Weights of a small GPT-style language model, trained from scratch on English Wikipedia.
Architecture: LayerNorm before each block, biases, tied embeddings.
Each number is 50 + 10 x the weight over its row's rms, rounded and kept within 0 to 99. Layers, rows and columns count from 0. The size before them is the row's rms in percent of the matrix's.

# layer 2 MLP up, 1536x384, rms 0.193, rows 0-144, columns 336-383
105:45 42 63 54 36 47 48 46 53 49 47 53 48 58 58 57 51 49 41 49 67 50 51 40 66 38 64 42 44 40 54 46 62 64 76 51 59 58 53 50 47 62 58 46 39 38 40 60
118:58 51 63 59 66 59 84 51 55 53 39 36 49 45 55 58 47 43 48 34 69 52 43 55 35 77 48 62 28 54 50 49 46 46 50 40 72 41 54 58 29 59 32 41 50 56 59 40
085:33 56 57 49 56 59 34 75 53 41 54 51 56 51 36 50 55 53 41 49 64 42 75 47 51 56 51 60 67 54 26 59 53 43 42 38 59 44 44 57 34 46 46 50 52 26 37 53
092:65 49 52 40 37 38 61 33 57 49 54 53 57 58 40 62 45 56 59 54 66 22 64 53 58 43 40 44 53 44 49 42 59 61 52 44 59 42 48 42 41 77 50 52 35 43 47 53
094:55 47 67 46 52 42 67 58 49 41 48 46 52 35 47 53 37 54 69 33 53 47 44 54 50 43 57 52 51 37 51 62 40 50 47 38 32 36 49 35 47 66 56 71 51 57 34 65
099:34 50 51 46 59 37 64 53 32 33 47 33 46 46 52 56 47 47 48 38 50 58 38 58 46 43 50 61 50 69 47 39 48 26 50 51 44 34 47 44 33 51 47 70 51 56 44 52
104:50 46 39 54 44 49 47 47 61 38 42 55 67 57 41 44 63 31 38 43 55 37 59 39 41 46 49 49 24 53 22 53 28 49 60 52 57 65 62 53 36 65 30 51 48 51 45 48
099:47 63 47 48 53 55 57 59 38 53 56 54 45 51 57 49 69 47 46 53 47 56 56 51 59 51 37 51 34 46 53 49 67 50 35 50 47 55 37 53 56 49 47 50 47 33 32 60
105:53 48 40 61 62 42 58 53 27 55 59 69 44 81 45 49 45 35 70 60 56 41 38 35 42 46 41 46 56 35 44 57 57 44 47 34 54 61 39 47 60 56 63 48 67 52 52 55
109:47 41 62 45 46 59 60 60 54 45 76 41 39 52 40 73 52 44 56 51 52 45 43 59 48 47 57 48 65 43 58 53 46 56 56 48 54 68 47 40 52 49 57 44 36 53 51 44
079:39 40 42 31 59 57 47 49 46 42 57 35 49 47 64 47 46 66 54 47 43 46 62 52 52 29 39 57 47 52 46 62 41 39 49 57 66 44 53 42 35 50 51 42 49 60 46 45
091:37 49 54 47 51 58 65 62 51 51 45 29 37 56 66 38 34 59 44 37 56 55 55 69 68 58 43 49 55 59 50 52 44 57 36 80 41 57 58 66 62 48 25 54 29 40 47 52
088:39 67 34 38 40 31 66 51 46 56 52 44 46 49 37 48 57 44 33 33 41 34 57 57 51 37 40 74 64 41 63 46 67 45 53 42 41 56 44 63 54 45 62 57 46 64 62 48
089:50 40 44 49 56 55 52 77 42 51 41 57 37 39 58 45 56 32 39 48 55 44 38 50 86 56 56 48 63 58 44 62 62 49 44 41 56 60 52 44 43 51 31 51 58 40 44 58
079:61 43 55 48 59 51 24 59 56 47 56 40 55 69 53 52 54 56 55 54 57 48 32 45 33 70 46 56 65 52 44 46 32 59 42 62 56 44 50 50 48 41 36 46 57 51 47 59
105:56 66 35 50 58 49 53 33 46 49 43 41 39 66 40 65 53 58 64 50 52 62 63 34 47 43 44 65 51 59 42 65 52 43 39 54 51 51 42 38 48 81 51 60 44 57 39 42
099:43 46 44 57 53 43 48 58 57 55 54 54 53 47 55 57 56 49 64 58 44 65 63 29 50 35 51 58 12 58 52 57 55 43 45 45 34 44 61 37 36 49 56 54 40 45 47 52
084:25 56 45 61 49 63 49 43 62 54 52 58 52 48 59 69 41 26 40 39 32 56 46 60 53 44 43 60 32 34 53 51 46 44 54 42 52 35 60 54 58 54 51 31 45 42 44 45
081:44 51 52 69 57 52 39 40 48 52 49 54 54 46 49 45 55 43 50 54 58 47 71 56 47 51 53 49 44 64 44 39 24 50 59 46 46 43 51 37 43 70 30 58 75 47 42 61
113:47 43 38 32 53 30 45 31 52 39 59 56 35 58 40 29 39 67 57 32 35 69 50 53 45 60 41 58 40 49 56 57 48 50 56 48 39 48 74 51 46 58 69 44 59 39 43 58
112:37 50 48 53 61 50 46 50 64 38 52 34 44 56 49 26 39 56 47 53 56 41 53 44 43 67 51 49 50 48 52 54 60 45 66 34 39 71 49 60 36 31 37 38 39 41 55 25
082:27 57 42 49 45 54 42 55 38 59 52 53 63 33 48 54 56 45 64 61 54 55 53 66 62 44 63 39 49 26 55 71 59 63 56 37 44 13 43 58 45 60 44 52 51 51 46 48
069:31 51 51 59 55 46 52 47 48 39 41 45 48 42 54 48 48 48 64 39 23 49 53 47 65 52 41 47 42 51 43 54 57 52 54 54 53 46 47 61 46 49 68 44 39 54 42 42
108:59 47 50 39 57 11 47 39 47 52 56 35 42 46 55 50 58 58 47 62 57 46 38 36 45 39 62 55 74 58 44 55 47 45 51 52 44 54 49 59 59 43 41 57 60 56 54 56
100:49 42 48 39 48 73 59 40 61 58 61 60 53 53 57 48 42 53 52 36 49 41 66 52 48 37 34 61 47 50 67 65 48 50 66 47 35 48 56 59 50 46 58 49 76 58 41 64
119:58 48 36 59 46 50 56 47 46 41 32 42 31 23 53 42 46 67 53 56 40 63 54 50 33 56 40 46 21 54 60 50 44 34 63 51 66 57 66 51 40 49 47 49 55 64 34 62
112:47 54 42 70 51 49 67 54 57 68 45 45 57 49 56 61 35 34 57 55 41 59 58 31 37 60 56 56 40 41 47 55 45 43 28 50 56 60 41 53 50 50 47 45 56 44 44 46
103:61 35 37 62 49 46 59 46 55 43 70 48 37 27 38 63 44 40 48 59 32 59 41 53 68 43 47 53 63 46 62 29 49 56 60 70 51 58 61 60 67 57 43 40 71 60 56 63
109:47 51 42 71 47 39 46 39 57 46 54 52 28 43 72 66 41 63 47 37 55 63 54 48 44 56 37 38 61 42 43 75 59 30 48 44 50 50 46 49 34 50 58 58 58 41 38 46
113:50 46 66 53 52 51 60 34 54 58 57 33 57 59 53 54 47 51 44 39 72 41 34 52 49 51 60 49 58 58 49 57 30 49 37 57 68 46 47 64 51 55 37 37 61 51 57 44
084:38 30 60 50 28 46 44 30 41 55 63 33 44 54 51 51 54 45 59 44 50 42 47 41 49 52 25 53 71 48 54 65 43 40 36 49 50 65 56 37 31 34 36 58 27 46 43 49
093:37 46 61 34 45 37 35 49 35 53 60 43 51 59 57 39 45 52 49 53 53 63 51 57 59 54 54 50 47 56 53 69 50 60 49 47 53 57 52 37 55 37 51 63 38 35 45 57
103:31 48 61 59 54 54 55 46 63 41 31 66 48 41 52 66 41 52 54 39 34 44 55 68 71 48 57 39 47 43 58 49 44 46 51 55 57 69 48 43 49 67 37 45 53 41 43 59
102:45 69 37 58 59 59 62 57 64 37 48 56 38 46 36 70 51 34 44 44 38 43 59 37 44 57 46 49 34 57 29 39 61 57 46 61 43 39 43 50 48 48 24 50 47 49 56 34
101:49 49 43 41 27 74 41 56 48 59 54 51 47 53 47 48 52 56 38 48 60 52 33 41 63 48 57 54 63 33 37 61 56 69 49 63 53 51 58 66 53 59 51 66 64 44 35 37
097:46 60 61 51 60 44 57 49 60 48 54 34 44 65 32 48 63 64 40 43 53 81 54 37 55 49 67 45 52 46 50 49 49 44 48 33 61 47 47 61 43 37 50 45 32 50 57 50
124:48 41 58 47 46 61 60 46 49 49 59 40 58 54 32 52 46 43 67 40 52 45 51 45 48 49 52 53 40 40 51 48 28 60 51 41 46 56 53 46 72 49 75 51 39 53 53 65
086:57 56 59 46 58 57 53 66 52 39 45 40 53 61 44 51 40 63 53 40 77 50 40 29 57 52 54 42 63 49 52 61 52 46 45 39 66 61 64 62 29 57 28 59 39 46 62 58
097:64 32 41 46 37 51 67 49 38 46 58 68 50 44 46 52 58 60 29 76 51 58 49 63 47 36 43 44 43 31 50 37 37 52 30 59 39 53 38 50 71 60 43 39 48 50 51 57
101:61 33 29 45 52 60 57 25 44 60 32 53 60 50 69 59 41 54 51 21 46 39 29 43 48 47 76 59 45 49 46 49 58 41 59 54 48 54 61 57 46 52 19 68 50 45 48 65
072:51 52 48 47 51 56 36 66 59 60 60 51 49 39 53 41 70 55 44 44 54 43 48 44 55 54 49 55 57 37 65 36 44 43 69 35 43 48 53 50 61 48 64 48 60 62 20 59
114:48 38 50 42 49 52 72 62 38 57 64 62 41 52 67 53 64 43 58 55 38 49 49 63 45 47 44 55 50 31 52 68 41 55 39 39 40 55 66 53 50 57 47 40 54 44 53 47
111:44 66 61 61 54 54 49 62 50 54 53 57 73 44 38 48 55 42 55 53 55 55 52 43 43 42 32 26 35 53 54 39 42 46 48 31 65 34 42 48 70 49 55 37 43 57 35 38
104:43 54 48 41 72 48 48 56 48 45 54 59 61 48 33 74 32 41 42 51 52 42 36 67 31 41 65 56 51 45 53 51 39 42 58 46 35 61 67 56 45 40 50 56 50 67 35 46
104:54 51 58 49 49 52 59 53 29 56 58 50 46 64 41 51 45 48 58 65 35 63 29 56 31 48 52 63 57 44 49 32 27 51 38 44 57 56 51 56 51 33 52 59 56 35 41 55
112:43 42 53 53 36 55 33 51 31 54 48 44 63 51 68 61 41 47 33 27 42 37 67 51 46 55 41 50 49 37 70 52 48 62 49 72 43 65 37 43 41 48 66 56 39 42 51 57
103:50 54 44 54 36 63 54 42 35 56 34 37 39 43 42 38 55 62 37 42 51 44 46 45 59 50 51 54 44 53 60 34 36 49 75 44 55 58 54 70 79 59 56 38 54 45 51 37
098:53 56 56 44 45 52 52 47 60 35 49 40 52 61 53 52 30 46 45 40 43 52 49 54 58 51 53 56 49 67 56 52 59 45 30 36 55 50 53 56 44 57 49 51 54 50 64 50
095:39 61 55 52 45 45 41 44 65 43 52 46 42 46 53 49 50 49 51 54 54 57 58 34 43 59 56 53 53 48 45 53 69 45 41 36 50 39 55 50 35 44 29 72 36 45 29 63
076:61 39 39 39 60 34 41 50 56 68 51 54 62 48 54 52 51 62 57 52 50 52 33 38 45 44 60 47 68 52 62 55 57 33 41 38 48 64 60 59 37 63 50 51 40 49 44 22
114:59 51 53 40 53 48 54 61 46 67 53 29 56 36 55 60 59 58 39 55 50 62 43 54 41 38 55 52 54 41 53 35 35 46 49 59 72 52 40 34 57 44 60 54 48 44 53 49
087:50 41 58 47 72 51 40 47 45 39 50 63 68 45 58 42 56 59 53 52 58 42 47 45 55 43 52 52 36 50 64 60 41 61 56 32 61 62 54 55 45 31 51 43 45 58 60 38
101:53 72 44 50 62 56 43 57 49 59 40 46 47 48 45 45 41 62 50 45 33 50 64 43 26 45 49 58 44 52 49 50 33 54 50 32 35 34 51 51 33 60 53 39 50 58 44 50
101:39 34 58 63 38 43 52 48 64 51 32 61 57 56 46 39 53 44 26 66 67 42 60 45 47 35 46 40 44 51 55 58 45 44 50 46 55 53 53 51 59 53 59 43 51 51 48 42
100:64 39 35 60 62 50 54 42 34 59 37 33 30 44 51 58 59 44 39 47 52 55 48 40 64 45 55 62 54 43 57 72 49 61 52 56 52 46 59 43 56 45 63 64 30 64 53 43
101:47 75 44 33 44 64 66 56 47 46 63 44 59 49 63 45 62 37 49 30 57 59 52 51 42 52 50 59 57 55 58 59 57 36 61 50 25 51 43 47 67 49 66 43 53 32 60 50
100:54 47 55 49 47 31 37 49 48 43 56 49 59 50 54 52 51 50 49 52 59 55 47 57 49 47 26 48 62 51 67 50 37 53 35 46 37 48 55 64 47 43 60 52 34 53 50 39
088:50 60 46 41 38 52 63 47 55 44 57 60 51 60 49 55 45 38 59 45 46 49 36 57 53 47 42 53 52 33 38 46 51 43 41 49 61 47 39 43 46 43 43 48 64 46 56 52
082:37 65 51 55 61 40 72 44 33 56 47 35 50 45 47 52 61 36 58 59 52 72 41 51 53 42 68 45 54 56 50 35 38 45 48 50 47 55 41 57 51 53 56 53 49 47 54 60
110:38 61 45 53 46 46 33 55 40 60 32 62 40 32 50 58 72 32 49 44 58 50 64 52 58 52 70 58 56 49 59 40 59 50 68 41 65 49 51 49 46 67 54 48 63 30 45 59
102:42 36 47 64 63 44 32 54 50 62 42 44 64 56 85 56 50 59 49 58 54 46 44 49 54 47 43 40 42 65 43 50 47 51 54 55 55 52 44 48 34 56 59 67 43 42 46 48
096:41 33 66 54 64 61 38 45 55 46 43 59 53 50 40 31 56 57 65 46 53 51 43 61 57 59 49 37 57 48 24 68 55 54 54 35 56 45 46 44 36 30 42 50 53 49 50 64
091:41 48 35 58 39 43 36 55 50 48 41 40 66 57 57 37 54 46 41 27 32 54 28 37 56 57 49 52 47 49 62 58 57 36 50 40 41 45 39 50 52 36 59 62 50 38 50 28
114:45 56 42 52 47 38 40 39 57 63 35 53 51 43 47 58 39 46 46 47 53 35 39 51 54 49 52 37 36 50 29 44 59 69 40 37 50 38 42 57 47 57 66 51 60 57 56 44
082:60 69 49 25 53 31 51 52 43 47 75 35 72 47 42 49 59 51 68 50 45 47 57 45 53 56 68 51 47 45 47 52 61 56 54 49 45 52 33 57 63 50 49 46 63 52 56 41
113:62 51 49 54 55 57 52 56 36 54 52 59 63 65 57 52 43 71 35 61 42 43 46 54 66 55 43 60 46 34 36 41 50 47 42 51 54 76 69 45 53 51 54 53 60 43 62 56
088:48 22 53 66 28 43 43 44 59 57 53 70 54 41 57 44 65 62 60 61 43 39 57 46 56 36 52 42 58 53 49 44 40 57 54 53 59 23 54 46 29 48 36 48 38 32 56 49
105:71 45 56 50 72 38 49 50 42 45 59 48 46 57 52 68 39 61 66 43 56 53 40 69 57 44 52 40 45 50 30 48 31 44 49 39 46 44 64 57 52 60 42 35 64 38 48 48
114:52 51 46 67 56 57 46 41 44 58 52 50 41 51 41 62 55 46 59 42 49 53 57 33 55 45 49 59 65 36 44 51 59 49 51 34 64 57 50 54 25 41 45 47 64 50 33 31
088:39 72 46 58 44 52 46 44 51 35 56 55 76 44 59 30 63 47 51 50 61 40 57 53 45 43 30 50 56 27 54 57 52 60 46 24 54 49 66 59 47 55 31 48 60 45 48 30
107:64 38 63 54 54 40 57 54 56 41 44 58 53 36 72 66 62 51 62 55 52 47 43 42 60 58 36 59 63 57 43 41 68 47 40 34 38 64 54 42 62 63 65 48 49 68 36 54
072:44 43 32 46 66 47 58 36 60 61 41 57 62 50 60 62 61 52 70 47 47 63 45 67 37 42 32 38 58 49 47 43 79 50 56 60 41 66 62 49 45 19 46 38 53 36 40 28
100:34 27 40 46 50 72 48 63 47 54 75 48 37 36 52 46 44 62 44 44 33 42 91 48 30 46 50 41 66 50 39 47 48 46 55 40 47 43 47 24 47 41 48 37 52 49 49 71
099:51 45 49 34 36 42 53 43 49 38 47 50 51 50 53 38 59 63 49 44 54 34 47 53 53 51 65 47 69 47 40 53 24 56 60 42 44 48 53 57 54 38 52 38 58 51 61 26
099:51 46 44 40 50 43 44 46 58 43 44 30 66 50 51 54 54 51 58 30 52 54 43 25 57 45 55 45 46 57 43 46 51 35 51 69 30 50 53 50 39 43 25 56 42 61 37 43
102:49 42 42 54 47 47 49 57 52 43 60 56 41 43 47 54 59 49 66 45 43 45 72 65 42 59 60 52 55 40 56 59 29 42 50 41 51 51 58 48 69 53 56 55 41 63 47 33
087:40 49 49 38 43 38 60 37 50 54 60 54 51 54 34 44 37 62 47 36 56 67 32 41 54 44 43 49 43 45 76 27 63 41 62 39 52 75 62 57 34 61 50 50 56 21 49 55
091:61 37 46 67 41 50 38 61 41 50 58 51 49 51 30 47 44 45 48 58 54 42 52 56 52 42 58 45 56 42 39 52 55 47 55 55 81 35 42 41 74 46 51 35 46 47 29 39
078:50 71 46 44 42 34 54 56 53 44 60 52 63 51 31 50 52 60 46 48 50 37 55 49 62 46 38 45 46 56 61 51 49 50 57 47 48 53 61 65 54 62 54 37 62 33 48 37
094:56 51 51 41 66 56 70 70 57 60 37 42 56 56 30 46 76 39 49 32 54 39 47 58 51 51 57 40 54 48 46 68 51 48 47 46 35 57 58 60 40 56 47 57 51 59 46 54
108:45 31 52 45 37 47 57 41 38 48 57 56 46 59 69 27 36 56 61 58 56 43 48 53 55 48 58 55 57 55 50 49 40 64 40 48 36 54 59 58 52 68 42 42 55 30 41 40
095:46 54 35 40 32 53 44 29 59 40 48 49 37 48 42 47 25 56 54 36 35 36 43 53 42 49 69 52 52 47 55 49 62 56 47 40 56 57 55 43 49 50 44 37 63 49 41 38
109:34 46 57 61 57 48 55 43 35 57 35 57 51 29 51 50 54 57 38 40 41 61 49 39 48 48 60 51 38 47 44 47 37 42 54 54 50 42 57 49 51 60 33 55 46 68 49 61
107:58 33 48 55 35 48 54 41 59 46 44 71 50 55 61 37 35 52 42 43 26 54 62 41 58 47 53 37 49 59 50 44 39 39 48 51 53 57 42 50 50 58 47 65 47 40 42 44
092:57 33 75 50 74 37 57 42 48 40 53 45 44 47 49 45 35 52 52 44 44 56 48 39 42 60 58 46 43 45 44 42 44 39 45 37 45 52 54 50 42 57 49 27 63 49 63 44
090:44 53 64 39 45 35 47 52 32 55 51 49 57 66 57 52 63 51 19 52 60 43 59 60 26 54 57 52 52 47 47 65 41 50 69 40 47 46 52 54 62 59 43 58 54 36 62 54
107:45 27 64 54 49 41 41 46 48 52 44 33 46 34 43 63 34 52 56 59 47 59 49 43 65 54 42 51 41 69 63 50 53 32 54 46 48 19 42 45 47 60 59 60 61 60 37 46
125:58 46 48 48 59 46 53 41 45 38 68 55 60 46 48 43 62 50 49 49 49 50 52 38 58 52 43 63 48 60 44 52 55 59 46 56 33 45 41 53 44 49 44 66 36 62 69 45
101:44 55 44 25 41 36 39 67 41 45 47 74 67 47 40 58 60 58 48 47 38 71 59 67 48 43 56 37 40 63 56 57 47 73 31 55 49 54 44 47 43 38 79 49 35 64 55 56
101:47 58 51 53 82 52 52 45 65 49 50 50 31 50 46 54 41 44 51 33 60 56 55 51 47 47 69 45 49 37 71 57 51 53 54 53 58 24 68 49 33 50 70 53 58 58 47 58
108:59 44 38 56 62 47 45 54 67 47 63 61 68 40 54 52 21 39 67 36 44 51 66 49 51 43 49 50 64 60 60 54 51 72 61 44 65 50 59 45 31 44 44 48 43 48 34 50
091:46 56 57 49 50 55 49 45 53 55 39 57 39 64 59 42 74 50 46 49 37 54 52 56 44 32 51 62 59 55 40 61 46 52 53 44 44 38 43 46 55 55 46 54 53 53 43 33
115:47 42 53 46 53 50 44 42 35 32 48 41 59 41 51 62 71 58 21 44 43 53 63 52 32 59 68 45 48 37 34 43 43 56 50 61 46 55 75 60 55 49 47 58 47 41 52 49
093:54 43 59 43 39 50 52 34 46 25 65 48 60 67 46 46 35 54 57 32 52 35 56 43 46 64 32 45 46 45 62 44 34 51 46 39 66 44 58 65 73 69 33 48 50 62 40 43
122:75 53 70 40 53 35 34 24 42 49 50 49 40 58 25 53 63 51 63 61 34 73 45 56 47 48 41 34 60 50 54 47 59 32 65 57 42 40 55 55 40 65 52 36 42 51 59 43
083:57 61 41 50 44 42 46 38 53 62 71 59 31 57 44 54 30 64 51 39 41 51 63 42 53 66 64 52 40 46 64 62 38 33 53 42 59 48 60 55 53 46 42 36 61 53 35 38
104:51 66 66 45 65 68 47 52 40 49 42 58 51 63 45 47 47 47 69 75 41 56 58 60 43 50 55 39 44 55 36 33 61 27 53 53 62 40 46 47 50 52 54 70 43 56 17 61
098:53 73 59 48 50 53 52 50 37 45 47 59 48 56 50 28 57 48 45 75 34 59 51 60 45 25 45 48 41 50 35 58 52 37 47 45 42 20 52 55 57 38 58 38 60 49 68 38
109:42 45 45 70 48 49 66 44 72 36 36 54 42 62 64 52 75 35 43 45 62 50 40 45 54 51 34 68 63 38 54 49 46 46 54 55 43 50 54 54 46 45 44 47 51 56 58 61
113:42 50 38 53 45 42 59 56 28 43 43 41 48 54 50 46 38 54 51 53 33 66 61 48 45 74 51 40 60 52 44 51 44 49 67 58 52 58 72 55 46 54 46 57 59 45 56 42
102:55 65 58 56 47 39 28 33 74 49 49 56 43 27 58 49 68 60 63 50 52 30 63 52 55 51 39 44 49 48 56 57 44 57 52 49 38 46 60 37 49 65 65 36 47 55 49 58
089:43 45 46 60 52 45 63 45 69 37 57 49 47 32 68 49 44 51 57 39 44 51 43 53 58 43 59 54 37 53 50 49 60 60 53 60 63 47 61 52 61 52 52 37 51 41 54 61
100:43 41 44 52 57 40 42 53 37 43 51 44 43 49 65 55 54 59 57 47 34 58 43 51 51 32 60 57 43 61 60 54 45 38 61 66 43 57 63 60 69 49 61 45 54 36 37 45
092:49 64 56 38 43 34 37 56 54 46 42 40 36 46 68 56 64 44 26 49 33 56 55 39 37 51 47 49 54 44 34 54 45 49 45 52 65 58 43 46 40 53 40 65 32 47 79 56
096:45 50 57 44 56 56 19 47 58 56 37 59 28 50 39 77 53 36 39 68 40 56 58 65 54 45 63 51 44 45 33 48 57 41 59 33 62 50 55 55 52 26 53 49 43 46 29 69
083:50 32 51 55 43 55 34 60 32 66 57 51 42 53 33 42 42 67 68 28 53 62 47 44 63 33 43 49 43 48 50 53 53 55 47 40 48 39 44 60 62 41 49 56 46 47 48 62
076:54 40 42 39 51 51 52 39 66 50 46 49 48 40 52 50 59 55 63 37 49 51 44 44 65 45 51 53 45 48 54 49 47 29 50 36 45 62 34 57 31 21 64 57 37 38 45 29
119:52 53 40 43 28 63 45 43 69 42 36 55 70 50 71 45 48 46 49 59 44 40 42 50 59 48 54 32 54 57 46 65 34 20 48 74 49 42 48 53 44 63 50 56 55 57 59 33
101:45 51 43 38 27 55 44 42 63 31 65 53 34 60 54 59 60 41 53 61 64 43 56 48 50 55 51 49 56 49 51 70 52 52 45 41 51 40 36 51 45 44 63 32 59 51 34 55
100:54 47 70 57 33 59 58 54 57 64 46 70 62 48 41 36 51 52 49 59 42 49 41 47 51 47 48 47 45 41 60 30 45 51 63 49 66 50 40 43 45 54 46 43 47 45 47 48
107:38 38 67 59 37 36 47 58 50 45 49 52 40 61 39 67 48 54 41 61 59 59 60 49 50 39 56 35 57 54 41 51 45 46 60 46 60 58 47 51 59 48 63 64 34 55 46 49
087:55 32 53 51 53 62 55 55 42 46 43 55 52 40 49 53 52 42 53 32 62 27 51 36 44 60 42 57 51 53 53 44 57 49 46 35 71 39 50 60 67 56 45 49 38 50 58 24
105:43 35 45 38 63 47 32 28 41 71 67 38 57 54 40 50 47 58 59 42 40 42 58 57 59 54 50 41 46 50 58 63 42 57 52 51 58 70 41 59 33 51 30 41 42 60 43 48
095:48 46 35 59 73 49 46 74 50 53 45 68 62 57 47 54 58 49 37 48 60 55 45 58 35 42 32 48 52 51 44 50 53 53 42 48 73 50 61 54 67 55 59 47 73 49 54 46
111:58 49 60 50 16 57 57 34 47 53 66 51 58 41 45 55 30 66 73 50 38 52 57 53 60 50 45 43 36 55 44 61 63 34 46 53 60 56 72 57 53 50 51 36 50 46 36 54
069:42 45 53 53 33 38 33 48 44 50 46 44 39 57 51 45 51 35 45 68 49 40 42 54 56 53 49 66 56 33 44 44 58 51 61 60 58 50 43 47 45 49 30 51 59 59 59 44
102:45 51 46 50 34 46 49 45 63 44 31 56 35 48 45 45 33 53 67 37 57 51 54 38 53 57 47 51 65 46 37 39 50 44 59 62 45 56 52 44 36 45 59 45 48 55 36 48
114:41 50 35 55 43 52 59 35 55 60 44 55 43 46 57 51 58 48 53 63 56 52 54 35 50 62 53 59 58 57 47 65 31 64 63 56 42 65 52 43 65 34 56 53 47 52 51 40
089:49 44 47 49 38 55 37 58 53 41 58 48 55 53 62 67 51 66 57 52 67 50 33 60 46 38 58 56 49 54 32 61 49 52 57 50 44 57 51 38 53 32 64 46 53 57 29 53
111:46 57 31 55 49 51 49 41 49 33 47 56 42 50 38 49 65 47 32 36 34 36 58 47 65 31 40 50 42 37 52 70 55 54 43 60 52 47 54 52 59 35 50 51 51 50 37 45
115:48 42 36 54 64 63 55 31 63 45 49 56 56 60 42 48 55 35 70 42 44 48 47 61 69 51 54 46 52 47 46 62 33 58 41 47 53 41 58 68 34 47 52 47 62 53 42 60
102:50 54 53 37 56 48 42 43 74 25 42 48 39 34 61 38 53 50 60 33 47 61 55 60 60 50 40 52 58 63 38 58 57 57 41 54 63 54 60 52 67 57 51 31 48 33 46 62
113:43 51 38 45 43 54 32 50 37 62 58 46 27 39 60 46 43 41 48 55 63 31 54 62 58 39 43 50 32 66 57 43 45 40 50 47 55 61 40 43 45 57 68 19 62 32 51 49
114:55 66 42 47 73 52 46 34 65 51 49 50 53 51 44 50 49 37 44 66 55 53 47 57 41 51 38 60 37 46 59 48 58 49 44 55 52 51 63 49 44 66 52 41 45 59 39 57
098:38 36 45 52 48 51 39 63 49 57 60 42 54 53 45 44 73 40 59 45 53 42 61 68 44 39 60 55 43 52 60 66 59 53 41 53 61 50 56 62 62 50 55 48 60 49 71 43
087:57 64 57 49 56 48 51 48 41 48 53 50 48 36 51 59 61 65 51 44 69 51 63 61 47 55 64 44 44 55 44 41 53 53 13 39 45 42 46 65 41 45 37 44 50 60 47 43
116:59 43 52 42 30 64 52 34 78 54 43 60 60 63 61 64 55 45 71 52 39 55 54 48 52 58 34 47 48 53 51 49 40 60 44 46 50 49 39 45 51 59 65 39 62 60 48 54
099:60 61 48 51 50 52 54 41 47 61 59 59 47 37 58 50 66 64 67 36 56 26 50 65 33 57 63 66 49 48 57 44 59 67 58 48 50 49 57 48 44 61 61 54 47 59 48 43
111:51 45 32 49 79 58 50 62 44 60 43 47 66 62 53 63 52 59 33 47 41 52 48 39 42 58 48 72 45 30 46 30 43 53 40 44 43 36 59 63 47 54 62 57 39 46 45 53
085:52 32 62 49 48 41 53 49 48 38 60 50 45 57 45 61 50 51 57 49 68 32 33 47 42 63 52 38 51 37 41 42 48 43 47 49 45 60 65 49 35 42 43 36 54 40 30 67
110:43 58 60 57 51 54 60 44 43 45 50 43 70 68 32 38 54 55 58 58 47 54 40 67 54 46 62 51 41 49 36 67 63 41 41 46 40 50 53 48 51 37 46 38 78 63 59 54
105:41 40 44 47 54 50 37 40 58 46 38 50 38 40 56 57 56 43 47 39 51 49 55 55 54 38 63 59 49 45 43 52 50 49 45 35 44 59 56 60 52 63 54 44 53 56 23 45
102:58 57 42 63 56 48 61 65 51 51 68 49 50 53 60 46 65 37 54 55 55 56 64 58 58 73 52 74 43 55 32 49 62 35 53 50 45 47 57 38 48 57 63 34 47 64 46 26
112:64 54 38 60 49 45 44 54 49 53 71 47 59 35 47 58 54 50 42 54 48 54 55 65 40 55 49 62 49 50 53 26 46 29 40 53 59 72 52 52 67 46 58 24 48 33 54 42
100:56 46 58 42 54 48 37 44 55 49 51 61 42 66 50 54 52 47 50 49 37 46 43 54 50 70 41 53 52 66 40 41 47 30 65 46 34 62 51 57 45 49 39 35 46 64 60 37
069:52 60 60 49 60 57 53 59 47 23 36 61 54 47 65 41 44 34 62 53 54 59 50 53 49 36 39 64 34 38 49 47 45 45 42 56 64 63 60 48 57 51 48 27 46 42 52 57
074:40 53 34 53 54 36 68 53 54 54 56 53 56 59 41 48 48 49 60 61 46 60 38 25 42 57 34 80 46 34 42 69 58 50 47 55 50 42 38 54 44 46 59 68 50 56 45 43
093:47 60 51 62 59 61 59 42 57 48 54 46 32 41 40 36 42 61 41 59 56 66 47 40 39 37 42 52 27 49 46 66 68 59 57 23 57 59 58 39 40 61 63 48 40 48 54 47
119:42 31 59 57 69 52 56 51 41 49 61 68 50 59 39 52 48 48 58 55 43 55 46 43 57 63 62 34 38 46 52 48 56 61 70 39 41 45 33 46 57 35 70 45 53 59 37 50
103:61 40 34 62 58 47 51 69 56 46 50 59 44 48 53 50 45 44 47 48 69 52 62 57 43 34 42 41 47 45 53 47 50 58 41 47 42 55 54 29 56 55 61 44 59 47 49 46
109:46 33 43 54 45 49 48 55 60 48 55 58 50 51 48 43 50 45 59 59 69 43 41 49 55 57 54 44 57 47 42 59 72 50 51 44 38 58 51 50 46 51 49 40 46 47 48 46
092:58 45 63 62 45 50 59 56 56 72 37 46 55 57 55 41 50 32 44 49 65 45 50 45 57 40 59 60 60 54 53 52 57 32 49 48 68 59 53 48 52 44 43 49 48 55 51 56
092:48 60 53 55 47 46 47 61 57 40 68 62 46 63 54 67 53 38 46 34 42 46 65 56 51 46 59 62 55 56 53 61 55 56 40 63 57 50 45 23 44 59 41 41 65 43 42 45
101:61 58 39 69 49 44 52 48 64 47 55 50 48 45 40 79 27 46 46 57 47 43 51 46 46 46 39 65 29 64 50 47 59 61 76 69 55 46 56 69 53 45 68 32 62 49 27 43
111:57 51 60 55 45 64 48 45 58 40 33 59 41 47 38 47 41 46 25 52 29 62 49 36 52 43 51 48 50 68 47 67 48 40 51 57 42 45 52 51 40 42 38 42 40 42 47 41